config.toml
norm_eps = 1e-05
rope_fraction = 0.5
parallel_block = false
init = "uniform"
init_std_down = 0.00735
dataset = "wikipedia_en"
Each number is 50 + 15 x the weight over the matrix's rms, rounded and kept within 0 to 99. Layers, rows and columns count from 0.

# up: layer 2 MLP up, 1280x320, rms 0.0792, rows 463-515, columns 256-319
# down: layer 2 MLP down (transposed), 1280x320, rms 0.0731, rows 463-514, columns 256-319
up463:71 46 47 60 49 44 63 50 56 42 58 10 51 54 32 24 22 72 59 43 48 41 39 78 41 46 40 41 32 63 67 65 63 22 41 54 76 53 62 72 53 41 56 63 45 63 60 48 38 57 25 73 26 62 47 64 34 46 61 24 46 67 51 20
down463:35 68 53 60 43 72 49 54 30 54 56 50 43 74 38 64 65 28 72 50 42 49 51 29 49 56 40 38 69 65 53 61 30 48 61 67 35 54 33 42 59 59 68 52 58 27 26 56 60 48 49 30 64 27 56 46 59 52 21 50 68 32 58 66
up464:49 41 45 88 35 53 57 61 59 65 54 77 28 44 72 49 40 36 20 77 51 39 44 66 48 66 43 65 25 52 32 32 66 52 42 37 63 47 66 38 52 68 41 47 29 66 28 40 62 20 55 80 42 58 72 78 52 85 63 48 46 59 33 47
down464:56 36 63 67 45 28 63 61 59 67 36 49 60 68 43 49 70 52 40 48 54 40 45 26 30 51 44 60 55 38 38 30 37 66 56 52 47 26 41 27 40 36 66 32 53 51 42 40 43 29 52 26 57 97 60 23 31 44 58 52 68 46 62 82
up465:70 77 37 43 40 49 58 51 42 67 91 40 28 48 47 36 29 32 62 47 31 38 37 48 30 36 50 68 27 49 60 29 47 45 70 37 28 66 51 49 65 78 47 51 53 56 47 45 76 63 39 66 67 33 60 44 42 64 43 72 61 90 73 35
down465:74 46 44 43 43 77 43 40 70 11 36 94 49 40 61 41 57 68 56 17 58 54 51 46 60 66 46 52 47 56 33 62 62 36 36 37 64 72 41 35 62 39 63 57 42 74 49 37 49 55 16 70 60 36 71 97 41 44 81 40 54 51 35 48
up466:55 56 35 52 51 58 37 75 36 51 63 39 51 34 38 47 59 47 62 67 37 48 55 39 11 21 44 60 52 29 40 55 53 61 47 56 53 46 35 51 56 69 65 53 40 45 39 62 60 41 39 36 68 51 71 60 26 52 54 80 39 46 54 69
down466:48 41 60 53 62 61 34 43 77 88 57 48 41 88 18 45 27 40 62 77 56 49 61 52 91 68 56 65 58 76 22 57 65 71 37 59 63 46 43 60 58 80 59 39 39 42 51 45 32 51 51 57 66 62 42 30 74 36 52 39 23 39 61 61
up467:62 49 44 73 35 58 31 55 03 57 66 29 40 30 42 76 62 49 32 37 39 30 36 40 69 54 40 50 55 15 59 34 44 48 73 66 83 38 38 75 32 59 58 66 32 50 33 51 78 24 45 74 55 27 60 35 42 60 51 24 55 56 63 47
down467:54 43 27 45 60 80 28 53 50 49 67 55 26 47 71 38 48 30 65 73 61 68 44 30 61 61 53 36 73 72 51 27 48 86 42 25 62 46 61 41 61 66 27 66 51 64 43 43 40 37 72 55 80 58 55 65 57 61 67 53 49 57 49 26
up468:53 57 50 56 61 22 58 32 48 31 40 43 39 50 38 42 48 35 58 46 60 40 64 70 36 53 51 60 25 23 74 63 69 33 67 49 56 28 64 54 40 67 56 43 63 65 60 33 51 23 37 68 38 37 41 69 49 42 38 42 21 56 49 29
down468:48 36 56 64 45 23 60 50 60 38 52 35 63 65 52 38 26 75 46 41 60 69 51 72 26 50 45 26 86 33 36 32 19 69 48 54 82 46 33 88 40 31 45 16 51 47 44 58 55 60 44 57 55 56 45 33 59 57 62 61 37 59 65 29
up469:88 33 60 79 34 13 35 29 41 36 66 47 00 44 45 51 52 38 95 76 56 60 58 46 51 79 26 62 17 53 39 60 99 14 23 75 63 56 44 47 33 30 52 57 54 63 16 46 77 67 82 46 28 38 74 55 56 33 35 51 50 51 59 27
down469:41 62 45 40 59 96 67 65 54 56 84 74 50 24 55 37 53 60 44 43 67 33 46 58 18 43 58 66 64 19 58 51 66 00 65 73 28 31 59 65 57 64 51 41 40 37 53 31 43 72 52 50 97 27 82 50 27 10 23 42 66 37 73 36
up470:58 45 27 62 61 44 35 39 68 50 39 64 59 53 55 29 41 60 81 45 34 35 75 43 52 57 33 58 50 24 76 45 59 64 28 61 46 55 46 51 51 51 65 49 49 26 37 56 46 41 43 57 73 50 72 57 66 50 42 47 52 66 57 59
down470:55 52 45 68 62 60 59 50 68 58 36 78 56 22 34 57 46 50 43 73 48 58 35 50 40 41 53 48 22 50 63 62 69 38 45 28 57 54 29 67 46 56 47 36 32 61 54 33 58 55 52 54 60 35 51 35 46 49 55 02 61 53 27 41
up471:61 63 33 56 51 41 59 44 50 53 50 33 26 84 50 29 60 56 61 59 28 20 52 68 62 58 49 65 47 44 75 53 57 53 43 39 55 32 65 62 67 53 59 61 66 48 66 57 56 47 59 59 61 33 69 12 77 68 46 19 63 55 46 39
down471:40 48 56 52 37 80 53 32 29 49 59 47 47 49 49 45 83 46 58 78 66 26 62 70 57 61 65 51 31 36 30 52 46 75 56 44 40 29 45 37 39 30 63 36 53 43 71 67 47 43 48 32 49 52 74 58 47 69 53 38 81 72 42 50
up472:66 88 53 76 66 54 62 43 57 40 52 63 25 49 42 34 60 59 40 72 45 63 33 33 43 60 75 43 41 64 61 57 60 49 68 63 83 59 33 51 63 27 33 68 55 49 74 49 71 52 24 33 50 35 46 59 42 56 34 43 52 65 35 59
down472:28 36 47 59 71 71 55 57 49 40 61 78 54 66 44 56 18 52 32 43 69 60 23 49 30 25 65 51 48 58 60 52 58 44 46 43 33 49 37 23 39 53 59 48 43 57 36 59 57 56 49 43 53 73 36 26 37 51 31 46 48 37 26 66
up473:77 71 64 51 59 40 56 70 19 54 64 59 33 60 33 23 43 85 66 69 47 56 46 46 30 63 35 50 33 35 57 63 56 31 99 80 58 59 57 45 59 55 28 18 31 44 58 39 48 63 77 49 36 44 62 51 49 47 37 63 45 61 67 31
down473:46 33 71 59 47 72 43 41 46 46 47 30 38 57 48 43 63 64 43 76 55 92 54 71 40 41 46 64 08 49 44 31 47 68 22 27 36 85 51 40 35 71 45 45 45 46 39 21 26 59 36 41 58 61 34 67 35 59 38 58 37 44 82 52
up474:45 53 42 51 73 61 62 25 52 55 48 37 64 45 35 41 31 49 70 46 39 42 41 64 66 32 46 35 43 73 35 48 69 53 52 55 36 42 60 46 62 62 44 54 42 48 76 30 42 57 46 21 59 48 46 72 76 74 47 44 44 45 44 21
down474:48 67 51 32 52 50 40 38 43 55 65 58 24 35 55 64 77 41 24 62 60 35 31 52 39 72 40 56 58 69 54 37 49 47 68 62 45 44 18 52 45 62 54 34 34 48 30 60 69 45 51 44 60 63 61 47 37 24 31 66 64 43 62 59
up475:55 61 48 56 56 49 61 46 46 53 59 46 41 55 51 39 42 47 47 57 37 42 48 42 45 46 50 52 50 42 60 63 59 49 59 57 49 46 47 50 55 48 54 54 53 51 47 52 56 50 43 43 48 44 41 43 50 61 51 48 40 56 60 56
down475:55 51 41 40 52 59 52 43 47 54 38 47 49 43 44 44 45 54 48 48 52 47 52 51 60 47 65 41 56 47 52 60 40 45 47 49 41 48 55 47 42 55 63 49 60 61 41 52 51 47 45 49 53 60 55 50 58 50 45 47 43 54 49 50
up476:78 71 58 21 19 36 71 81 00 52 46 46 31 57 40 38 27 50 50 46 22 21 62 59 21 30 57 62 38 61 59 59 57 18 56 56 54 30 47 58 49 61 47 39 40 23 60 49 54 51 49 72 22 45 46 32 63 32 69 43 25 87 66 38
down476:53 54 54 67 98 76 38 59 81 63 85 67 32 49 62 47 15 60 53 38 65 69 61 55 35 52 47 43 50 47 82 46 48 99 19 43 58 63 40 62 67 55 41 60 43 48 52 38 46 33 35 82 52 36 43 59 44 34 63 04 46 51 59 51
up477:54 54 48 45 52 53 49 50 47 47 51 52 36 58 56 45 45 46 48 59 44 41 55 47 58 51 50 44 49 45 49 63 58 50 58 59 45 45 52 53 50 48 49 49 46 52 50 50 52 51 56 57 52 44 53 58 47 49 54 43 44 59 46 59
down477:46 57 50 58 50 55 44 50 57 52 49 54 50 48 56 55 52 44 49 57 51 48 50 58 51 43 49 51 51 52 54 53 45 60 47 41 45 48 56 50 56 45 61 53 52 43 47 51 55 52 53 40 43 56 58 42 45 47 47 49 49 52 50 47
up478:45 57 70 92 34 35 46 55 16 41 71 53 36 87 58 39 57 49 84 57 29 37 51 50 50 45 50 59 36 16 36 44 47 45 67 61 35 34 53 66 62 51 77 53 17 31 73 40 46 49 57 42 74 42 28 36 70 73 24 42 40 67 56 61
down478:37 59 68 55 59 63 61 40 63 67 75 50 27 20 87 49 71 64 09 75 46 47 72 75 67 68 51 72 36 52 45 48 42 32 67 35 79 57 45 49 59 46 52 54 78 76 83 26 59 59 76 89 56 23 61 56 22 41 49 70 51 43 29 53
up479:51 75 55 46 53 42 66 36 68 31 59 28 69 64 49 48 37 29 53 46 60 42 54 09 57 49 38 70 65 56 72 53 62 40 71 33 66 56 57 42 55 63 52 27 35 81 63 62 84 56 52 76 39 45 41 56 51 48 59 57 33 59 46 41
down479:45 43 59 60 30 37 42 59 46 38 34 41 35 69 71 45 48 68 19 56 47 58 62 73 44 42 50 47 45 70 25 53 39 53 64 39 47 45 63 42 20 38 41 66 56 39 40 62 24 37 63 76 62 73 34 57 53 68 43 24 52 42 43 38
up480:17 61 43 55 53 54 34 47 59 73 58 54 32 44 53 43 42 39 62 36 54 51 57 65 38 33 39 30 62 60 46 55 39 59 40 81 44 62 71 42 50 61 73 48 22 42 19 44 67 48 62 50 55 56 51 57 47 43 20 64 38 80 33 76
down480:15 64 74 29 53 73 49 50 53 66 62 72 20 46 52 46 56 49 51 40 65 24 80 43 57 39 78 51 35 63 49 42 15 84 46 76 38 59 39 41 56 58 59 47 55 30 43 59 56 64 77 60 45 18 46 34 63 52 45 47 50 66 74 68
up481:61 47 48 21 55 64 69 64 32 68 43 54 54 59 53 28 44 70 64 41 25 46 64 24 46 62 82 43 70 51 66 51 75 28 35 71 52 31 30 51 44 65 40 31 52 57 61 68 62 26 40 52 22 49 53 43 49 53 40 19 39 71 54 48
down481:64 68 31 54 52 92 50 48 68 31 54 40 53 46 55 64 32 26 62 34 55 42 57 41 71 71 60 51 59 70 51 70 36 47 52 66 56 50 43 46 53 56 63 38 50 46 54 61 28 50 27 66 51 57 34 56 43 60 75 40 41 40 36 53
up482:55 67 79 51 28 26 99 41 27 60 75 39 53 07 70 53 70 41 44 68 47 57 60 38 64 20 39 55 68 59 57 57 53 57 76 50 37 59 52 27 46 49 57 39 38 53 35 58 37 44 59 77 63 13 49 71 74 34 38 63 41 47 77 59
down482:66 57 73 45 44 37 66 41 57 54 39 36 57 33 74 45 30 56 48 47 48 70 68 51 40 65 49 43 72 42 84 59 36 99 70 30 28 66 55 50 40 47 59 68 51 42 49 38 48 53 46 61 62 57 48 55 51 76 34 39 51 60 48 46
up483:44 49 62 59 37 46 45 51 65 54 65 35 55 29 41 41 69 31 62 69 72 65 46 79 58 37 54 21 61 48 42 47 62 38 67 62 50 35 48 46 32 29 61 38 59 00 64 39 28 43 57 37 29 40 63 58 31 26 51 36 61 49 67 55
down483:61 30 64 47 59 42 54 50 34 60 78 55 22 79 52 38 45 54 47 58 39 51 34 63 45 44 66 49 50 42 49 59 66 26 72 18 55 47 23 42 27 74 55 47 53 51 94 43 34 29 51 39 44 84 38 72 57 59 52 43 43 82 37 01
up484:64 52 34 55 51 48 78 68 28 61 31 36 49 39 48 19 28 75 57 60 36 57 73 48 47 16 60 62 53 55 44 79 51 69 79 44 60 49 50 32 48 38 63 64 67 44 84 64 45 61 64 67 39 46 31 78 65 62 45 48 36 49 67 40
down484:45 48 34 44 68 52 40 41 53 48 42 68 48 50 81 43 66 43 56 68 66 59 46 90 52 42 59 58 32 67 36 25 51 53 72 24 59 55 65 48 35 49 68 42 15 57 41 49 48 64 56 75 33 59 70 66 37 65 45 21 46 62 63 48
up485:20 79 46 59 59 59 43 75 40 35 60 25 47 48 71 48 71 47 74 48 75 37 58 41 46 59 24 54 59 42 51 53 68 57 50 68 24 71 53 54 57 59 65 43 42 15 17 45 70 52 25 44 47 28 47 31 26 67 36 73 47 61 34 77
down485:29 82 39 66 59 40 53 46 42 60 69 32 16 36 71 61 48 65 50 51 49 29 61 37 38 68 56 56 42 56 69 61 71 56 52 63 48 55 61 50 26 73 68 38 42 52 60 26 35 12 41 45 27 44 77 54 30 37 16 66 47 47 55 52
up486:49 50 40 44 51 64 66 48 45 63 72 47 36 60 50 35 33 66 89 53 31 38 53 58 44 10 35 43 52 43 54 55 53 54 27 60 42 43 62 56 52 63 39 43 79 54 39 74 55 15 62 81 50 16 43 51 40 41 49 85 72 99 78 59
down486:40 85 70 58 52 33 36 44 30 44 30 54 56 73 40 42 67 49 54 67 81 62 47 39 42 61 60 43 24 71 48 57 62 37 59 61 58 70 64 66 54 49 74 13 48 61 52 59 35 63 47 73 46 57 47 55 75 29 61 11 28 42 44 43
up487:33 63 68 51 32 54 21 68 30 51 59 11 54 56 56 44 29 55 40 35 39 61 54 53 49 40 40 44 57 33 40 53 55 07 65 45 68 46 62 42 60 45 38 51 56 21 26 61 69 44 44 29 55 44 69 63 12 64 50 40 25 47 45 45
down487:31 65 51 29 56 68 45 75 47 52 58 64 45 53 55 46 59 57 58 18 33 53 50 69 64 19 29 41 60 50 31 70 42 52 39 33 67 49 48 22 53 59 46 49 56 77 55 74 33 37 34 32 74 78 44 49 67 54 67 32 58 45 54 83
up488:56 57 39 26 32 38 40 65 10 32 65 17 51 25 46 58 49 43 63 40 63 35 56 65 51 42 30 42 72 60 64 66 80 34 74 53 31 53 63 38 41 67 28 44 24 50 37 47 59 30 32 52 38 31 36 48 93 50 53 46 45 61 44 49
down488:33 19 51 52 68 68 78 36 61 53 47 32 43 37 58 37 49 36 34 52 37 53 62 53 47 64 39 67 55 91 48 38 88 59 47 03 20 66 38 64 37 50 55 45 60 21 55 46 45 70 53 46 45 47 44 43 18 49 16 67 30 58 78 51
up489:51 78 59 80 49 60 72 78 48 46 64 57 36 63 53 52 55 36 56 41 55 07 71 38 71 56 38 52 64 43 34 55 52 44 38 42 17 46 74 38 21 48 52 32 51 13 42 41 56 32 62 54 63 28 37 43 47 52 50 53 34 42 27 68
down489:14 67 47 51 65 24 54 66 72 31 40 27 56 69 70 30 53 20 60 68 56 15 63 53 41 43 21 66 98 57 65 37 55 83 62 48 58 51 37 68 71 44 75 27 85 37 49 53 51 39 50 52 42 44 42 43 53 47 74 42 50 43 31 77
up490:58 56 60 63 50 42 46 58 39 34 38 52 37 63 53 20 49 50 33 72 58 46 67 47 40 32 47 59 51 22 42 44 61 50 51 73 33 44 35 52 75 44 70 68 32 32 44 57 36 31 45 41 34 26 48 53 54 74 55 58 41 57 69 75
down490:51 47 76 33 64 68 38 36 47 39 55 51 48 67 33 64 48 46 34 68 55 53 81 44 46 60 46 64 40 75 61 56 44 30 46 34 49 46 24 40 58 71 42 51 42 48 66 74 60 65 23 58 45 59 52 45 65 40 76 41 50 64 37 50
up491:69 56 52 45 48 39 48 61 49 64 53 35 63 42 45 31 47 49 47 28 47 49 54 44 26 29 63 29 45 70 58 67 58 33 28 54 45 60 35 74 48 40 58 78 60 57 44 59 70 46 51 69 33 45 48 70 44 70 43 21 16 76 69 46
down491:59 21 34 34 39 62 79 59 78 42 46 63 53 60 47 22 51 37 56 49 50 46 51 50 55 41 83 57 41 56 54 64 30 69 45 50 72 26 62 53 51 66 57 35 45 56 69 67 55 71 67 60 57 86 56 45 54 29 33 66 64 33 56 80
up492:36 45 29 59 43 35 40 64 66 88 54 41 62 25 38 46 24 55 80 70 49 36 43 51 38 40 25 69 65 36 80 33 62 46 44 47 73 51 47 65 64 56 49 36 18 43 58 39 63 39 72 44 30 47 56 46 68 70 26 39 41 78 61 64
down492:29 14 47 74 54 55 71 72 64 64 40 55 45 35 78 69 47 36 30 92 44 60 49 71 44 46 63 48 39 34 16 46 55 55 60 79 65 49 60 74 54 56 47 59 40 28 58 56 32 49 45 36 40 50 42 34 57 21 14 44 26 44 70 71
up493:40 59 38 73 65 61 43 62 55 60 46 51 44 57 57 59 30 25 62 54 40 38 40 44 30 71 22 56 35 29 65 50 65 51 57 65 65 43 69 07 46 31 67 31 62 39 39 36 54 34 54 40 31 49 36 76 48 68 29 42 75 62 50 63
down493:35 13 52 33 62 27 30 50 66 56 64 73 64 51 58 43 46 61 37 17 49 46 57 56 27 60 31 51 37 39 50 16 62 69 25 53 53 64 60 41 22 54 69 31 41 31 56 52 33 34 53 49 45 46 39 67 57 81 39 43 72 35 34 66
up494:38 57 59 54 43 59 53 47 32 51 51 27 35 44 60 73 27 49 64 52 55 64 77 35 25 55 61 45 47 38 63 44 54 32 88 51 51 61 45 58 66 71 49 39 59 45 66 02 75 45 51 39 51 39 59 54 32 26 35 25 44 71 70 41
down494:75 24 25 47 65 64 54 36 75 71 68 59 51 45 27 63 40 46 43 39 87 47 45 42 44 46 42 43 52 60 72 52 30 28 46 19 42 30 55 77 55 68 50 50 61 54 17 46 59 38 69 53 33 75 33 54 47 42 72 53 37 56 37 47
up495:53 52 60 56 65 70 65 53 27 87 52 12 43 49 53 19 60 46 39 37 37 40 74 75 41 52 46 39 48 44 55 29 72 42 49 45 56 77 44 21 46 68 58 48 44 53 23 79 47 41 71 70 35 45 48 36 56 45 39 57 49 54 78 40
down495:16 31 36 41 45 58 69 33 23 39 50 62 33 63 61 47 38 81 53 43 57 50 54 62 49 13 62 48 31 56 34 22 58 55 58 60 20 50 33 68 13 24 56 47 45 93 44 50 42 24 69 72 50 72 64 46 33 52 40 47 56 67 69 55
up496:59 40 59 69 66 68 55 64 26 63 66 28 66 31 51 32 23 46 64 34 47 52 71 54 42 30 32 80 63 65 55 60 79 35 44 46 49 36 25 44 49 45 48 56 51 74 40 42 48 67 34 40 39 76 58 42 29 79 48 53 58 52 24 14
down496:45 51 80 61 68 46 46 22 45 56 91 77 55 36 45 61 42 35 33 57 68 55 53 42 40 54 45 46 33 59 66 44 55 49 37 58 33 51 39 43 84 52 60 47 50 49 60 41 16 56 43 73 72 42 30 51 45 44 55 51 63 29 49 45
up497:42 47 23 39 66 37 59 60 53 57 62 51 59 60 49 54 13 57 38 38 17 30 91 24 29 27 32 30 64 42 60 59 63 34 69 61 87 68 76 65 81 74 45 37 30 40 31 26 73 79 36 39 51 61 24 43 24 47 56 64 66 53 65 42
down497:20 29 57 63 44 34 43 32 83 58 59 63 18 30 50 63 35 58 72 40 43 40 07 71 44 58 52 79 30 44 37 58 54 26 76 44 56 59 46 59 29 46 40 34 77 74 68 73 39 40 50 64 24 51 62 52 53 58 41 35 64 41 26 67
up498:42 68 63 52 62 32 70 86 35 51 44 58 74 09 68 31 53 62 50 41 13 44 50 32 34 39 72 49 47 36 24 68 60 46 51 50 77 52 50 68 69 44 64 41 55 48 60 29 68 68 40 52 35 63 54 45 29 42 56 29 63 51 72 73
down498:69 66 82 31 49 83 53 56 77 53 39 63 35 47 19 32 34 49 37 01 45 50 45 53 26 53 39 10 31 62 85 71 48 10 40 34 63 44 50 54 73 27 79 34 56 44 28 34 78 46 44 45 50 39 52 49 36 33 36 25 35 36 45 63
up499:56 92 62 46 38 22 59 41 58 42 43 85 40 39 42 42 59 65 57 67 49 41 58 48 71 47 47 44 52 26 63 75 63 33 66 27 38 42 49 51 54 56 28 72 46 51 31 36 55 62 49 34 62 70 33 78 27 28 81 68 60 55 64 85
down499:68 73 65 09 48 26 72 57 55 41 86 94 22 42 71 50 59 45 57 29 71 53 68 71 40 47 67 10 61 13 62 49 33 25 73 45 47 50 44 37 73 43 77 38 54 41 28 67 35 75 62 61 64 49 55 66 79 60 72 43 58 50 53 38
up500:49 48 72 50 42 47 37 46 59 67 56 45 42 42 72 52 41 48 66 65 35 57 51 24 45 67 44 75 57 36 83 49 57 32 48 48 32 45 43 43 30 83 67 62 42 55 42 53 42 42 59 57 36 44 70 49 06 38 35 39 27 43 27 33
down500:60 57 45 58 55 17 36 61 63 58 74 61 50 54 37 47 58 35 71 48 46 85 59 21 53 83 56 36 41 65 44 54 45 57 57 64 41 46 45 49 42 57 46 55 27 38 28 48 21 58 51 64 55 36 72 51 67 59 58 26 48 43 62 49
up501:71 51 51 39 54 54 38 50 45 87 59 22 65 48 41 77 84 40 53 48 54 42 28 03 51 55 22 44 75 30 58 56 43 51 45 41 53 47 83 32 38 75 54 30 44 34 63 64 35 43 73 83 33 39 38 44 37 49 74 39 80 71 92 30
down501:65 57 48 48 59 68 39 19 59 26 39 65 44 37 37 45 33 55 50 41 61 62 49 50 41 71 65 57 50 45 59 34 56 17 43 42 48 60 41 45 52 36 40 38 70 29 48 72 38 56 37 53 43 47 50 39 34 21 54 53 37 25 40 43
up502:21 43 16 43 53 27 43 52 42 53 60 51 32 44 50 61 44 69 67 56 44 35 67 48 46 60 50 48 35 42 47 59 65 24 31 47 40 50 64 65 54 55 46 49 67 51 75 51 80 30 43 48 45 29 48 41 68 61 63 46 55 51 42 36
down502:46 42 68 79 50 62 46 38 59 41 69 23 65 60 47 54 43 59 28 62 59 75 41 36 57 59 28 43 45 31 48 36 26 50 58 62 53 57 24 45 44 40 51 52 36 41 41 51 19 71 46 42 51 64 57 54 31 83 64 45 52 52 55 51
up503:63 49 47 46 60 59 25 60 53 67 56 59 34 21 52 66 37 56 49 64 24 50 60 43 38 50 54 49 56 41 66 50 52 50 68 41 57 41 64 25 46 30 48 33 44 72 36 61 46 38 54 37 49 72 70 45 35 43 58 57 52 42 53 71
down503:80 44 92 38 52 91 49 35 63 80 34 59 47 36 71 56 53 44 46 72 32 60 46 30 65 56 57 50 45 58 65 49 45 99 47 33 61 59 57 36 34 35 57 35 57 65 72 41 24 60 81 46 37 68 68 64 46 47 79 43 47 25 78 69
up504:63 57 20 55 55 49 54 51 15 64 59 64 76 43 30 45 48 40 47 53 45 49 62 42 60 79 54 60 37 75 25 76 49 32 57 32 43 58 56 51 57 31 65 47 61 46 67 55 34 62 65 60 53 66 63 47 55 26 56 60 41 73 42 49
down504:61 43 56 42 56 56 40 61 48 55 51 57 56 34 25 46 58 21 46 34 58 48 47 51 66 49 24 43 41 45 30 56 60 53 62 52 33 42 65 74 53 45 45 63 63 45 49 47 71 49 55 19 56 45 60 36 25 62 44 51 70 61 62 47
up505:82 73 60 45 29 38 32 44 68 65 30 22 53 78 40 38 19 34 29 79 70 49 41 41 18 54 55 72 62 52 56 42 71 52 73 39 55 38 50 49 54 58 62 51 25 46 35 55 55 17 61 52 61 50 44 48 34 79 44 34 59 65 55 36
down505:35 46 53 55 51 34 38 57 62 61 45 39 69 50 50 55 44 40 37 52 58 58 28 47 36 21 10 33 48 11 45 33 66 65 69 44 20 49 57 45 50 24 54 48 72 43 28 74 56 50 61 10 51 53 33 58 60 77 73 56 54 47 53 40
up506:17 37 40 30 49 53 44 66 67 52 75 80 37 51 54 45 61 48 57 64 43 36 55 47 75 34 05 38 60 44 50 55 79 53 24 43 38 50 52 24 57 31 47 24 29 47 40 71 55 49 39 46 34 52 52 56 61 36 30 56 38 59 53 49
down506:73 47 63 30 59 56 46 29 68 30 34 60 47 52 55 44 57 59 53 14 48 66 42 60 61 71 40 59 58 64 47 47 50 96 72 56 69 63 49 68 48 63 46 74 45 75 59 49 48 35 51 63 29 73 38 65 62 35 47 55 69 49 18 81
up507:57 62 79 59 45 35 56 13 39 27 77 81 49 27 82 38 41 29 86 67 70 60 49 63 67 43 52 56 53 55 27 49 88 33 25 50 42 72 31 26 67 48 30 52 37 59 64 32 62 41 56 60 39 53 46 51 64 35 28 57 53 44 38 73
down507:60 28 14 33 42 65 43 49 70 50 53 49 66 51 47 39 47 55 45 46 45 42 59 39 37 62 43 45 27 41 48 69 73 63 41 57 68 61 41 55 48 39 47 15 51 69 56 36 30 47 22 72 45 64 69 58 66 53 70 22 44 39 53 54
up508:72 54 28 54 63 23 60 46 63 41 52 24 27 49 40 29 05 61 45 33 34 33 46 38 42 65 40 53 53 66 76 42 71 49 63 60 42 27 69 58 37 49 36 51 65 47 54 36 30 39 49 73 12 62 53 60 39 55 41 65 46 67 69 48
down508:53 37 42 54 54 66 42 53 53 53 37 49 48 70 50 46 48 34 50 17 58 50 51 44 69 58 41 34 35 58 87 50 36 34 30 71 47 65 58 55 37 64 48 51 41 41 47 69 74 60 26 56 51 40 39 62 51 47 50 38 32 45 45 66
up509:44 63 46 48 47 39 39 61 36 64 45 47 47 24 50 55 52 58 48 72 26 58 56 72 62 57 32 30 59 55 30 63 69 22 49 48 67 62 31 21 48 61 30 69 43 39 45 45 52 67 35 57 83 65 33 81 75 31 67 66 39 52 61 64
down509:53 50 31 45 43 66 32 49 51 56 60 67 72 61 38 61 52 47 49 58 62 57 57 54 49 19 68 08 47 28 50 61 38 45 73 55 82 91 82 61 39 40 44 28 39 49 69 76 72 55 19 43 63 51 53 57 42 18 82 53 17 42 51 44
up510:52 44 69 72 28 55 54 29 47 55 61 44 78 31 57 70 45 25 60 60 55 29 58 66 26 49 45 72 71 32 62 67 43 63 47 20 37 28 42 11 96 41 63 33 70 75 43 59 68 32 59 30 33 47 25 36 58 59 65 63 51 76 26 69
down510:43 30 60 26 71 64 35 50 60 56 62 69 28 52 54 46 71 42 49 50 23 99 30 59 61 56 39 53 54 55 76 27 52 78 52 58 62 72 53 53 35 20 38 51 35 62 66 39 34 73 60 61 42 55 45 70 38 45 48 45 58 62 51 57
up511:64 36 25 48 56 77 42 49 29 52 26 24 36 48 69 35 48 40 44 50 29 57 40 50 45 67 29 58 60 30 71 45 55 36 47 37 57 60 47 23 61 68 93 76 54 56 49 63 79 21 52 62 50 42 53 67 55 28 64 29 48 68 65 62
down511:35 45 49 48 61 46 56 47 67 47 54 43 62 41 47 46 53 55 57 41 35 71 46 25 51 47 45 40 65 59 57 79 35 86 53 48 30 86 57 42 45 41 67 58 31 46 54 48 58 53 62 34 77 74 66 44 45 67 55 32 55 49 60 46
up512:67 57 51 53 47 40 51 41 44 62 46 59 58 60 55 38 56 60 25 62 19 26 65 78 56 51 47 32 54 48 48 34 66 48 34 46 70 68 36 59 48 58 51 51 42 69 66 48 69 14 48 64 33 39 56 51 37 64 37 47 63 50 47 55
down512:45 39 77 36 24 61 45 48 55 84 52 39 67 47 54 45 57 34 11 40 48 37 47 55 56 62 56 31 55 39 42 15 63 75 59 33 55 65 50 61 34 44 64 49 09 29 71 51 44 49 36 54 44 51 45 52 35 85 49 33 63 25 63 26
up513:66 67 58 69 69 43 45 75 47 50 52 37 55 48 37 52 36 45 44 35 61 43 43 28 39 57 40 52 58 54 49 57 61 62 69 63 69 39 70 49 54 40 46 38 60 15 16 51 56 69 51 57 36 36 20 60 53 65 51 44 51 43 44 60
down513:55 36 73 71 69 51 65 23 41 19 76 43 20 59 58 41 33 53 56 68 47 71 74 78 53 56 68 44 32 37 69 48 42 30 76 49 56 45 28 64 36 17 99 37 52 33 64 62 42 56 99 40 09 47 46 44 45 62 50 48 57 64 37 39
up514:73 80 55 45 57 28 61 56 47 47 68 64 45 43 49 30 30 66 59 26 33 62 75 44 48 23 50 45 48 61 18 64 54 50 37 49 77 33 59 48 41 55 40 38 59 55 70 52 19 55 65 81 24 56 28 72 52 63 42 50 79 71 69 31
down514:60 18 37 60 45 48 67 53 56 44 51 32 75 32 61 43 57 45 67 35 47 20 54 63 39 56 52 66 45 42 25 54 61 26 61 51 63 26 47 54 41 72 32 86 38 56 24 69 53 39 39 69 60 60 52 30 82 41 40 52 69 56 66 56
up515:69 72 46 69 46 33 72 39 44 53 51 46 40 40 56 53 48 54 51 31 41 49 56 76 54 69 27 41 16 73 66 47 54 54 89 31 55 59 48 33 46 58 55 41 69 68 53 36 69 77 14 81 72 35 52 72 42 71 50 46 32 80 60 36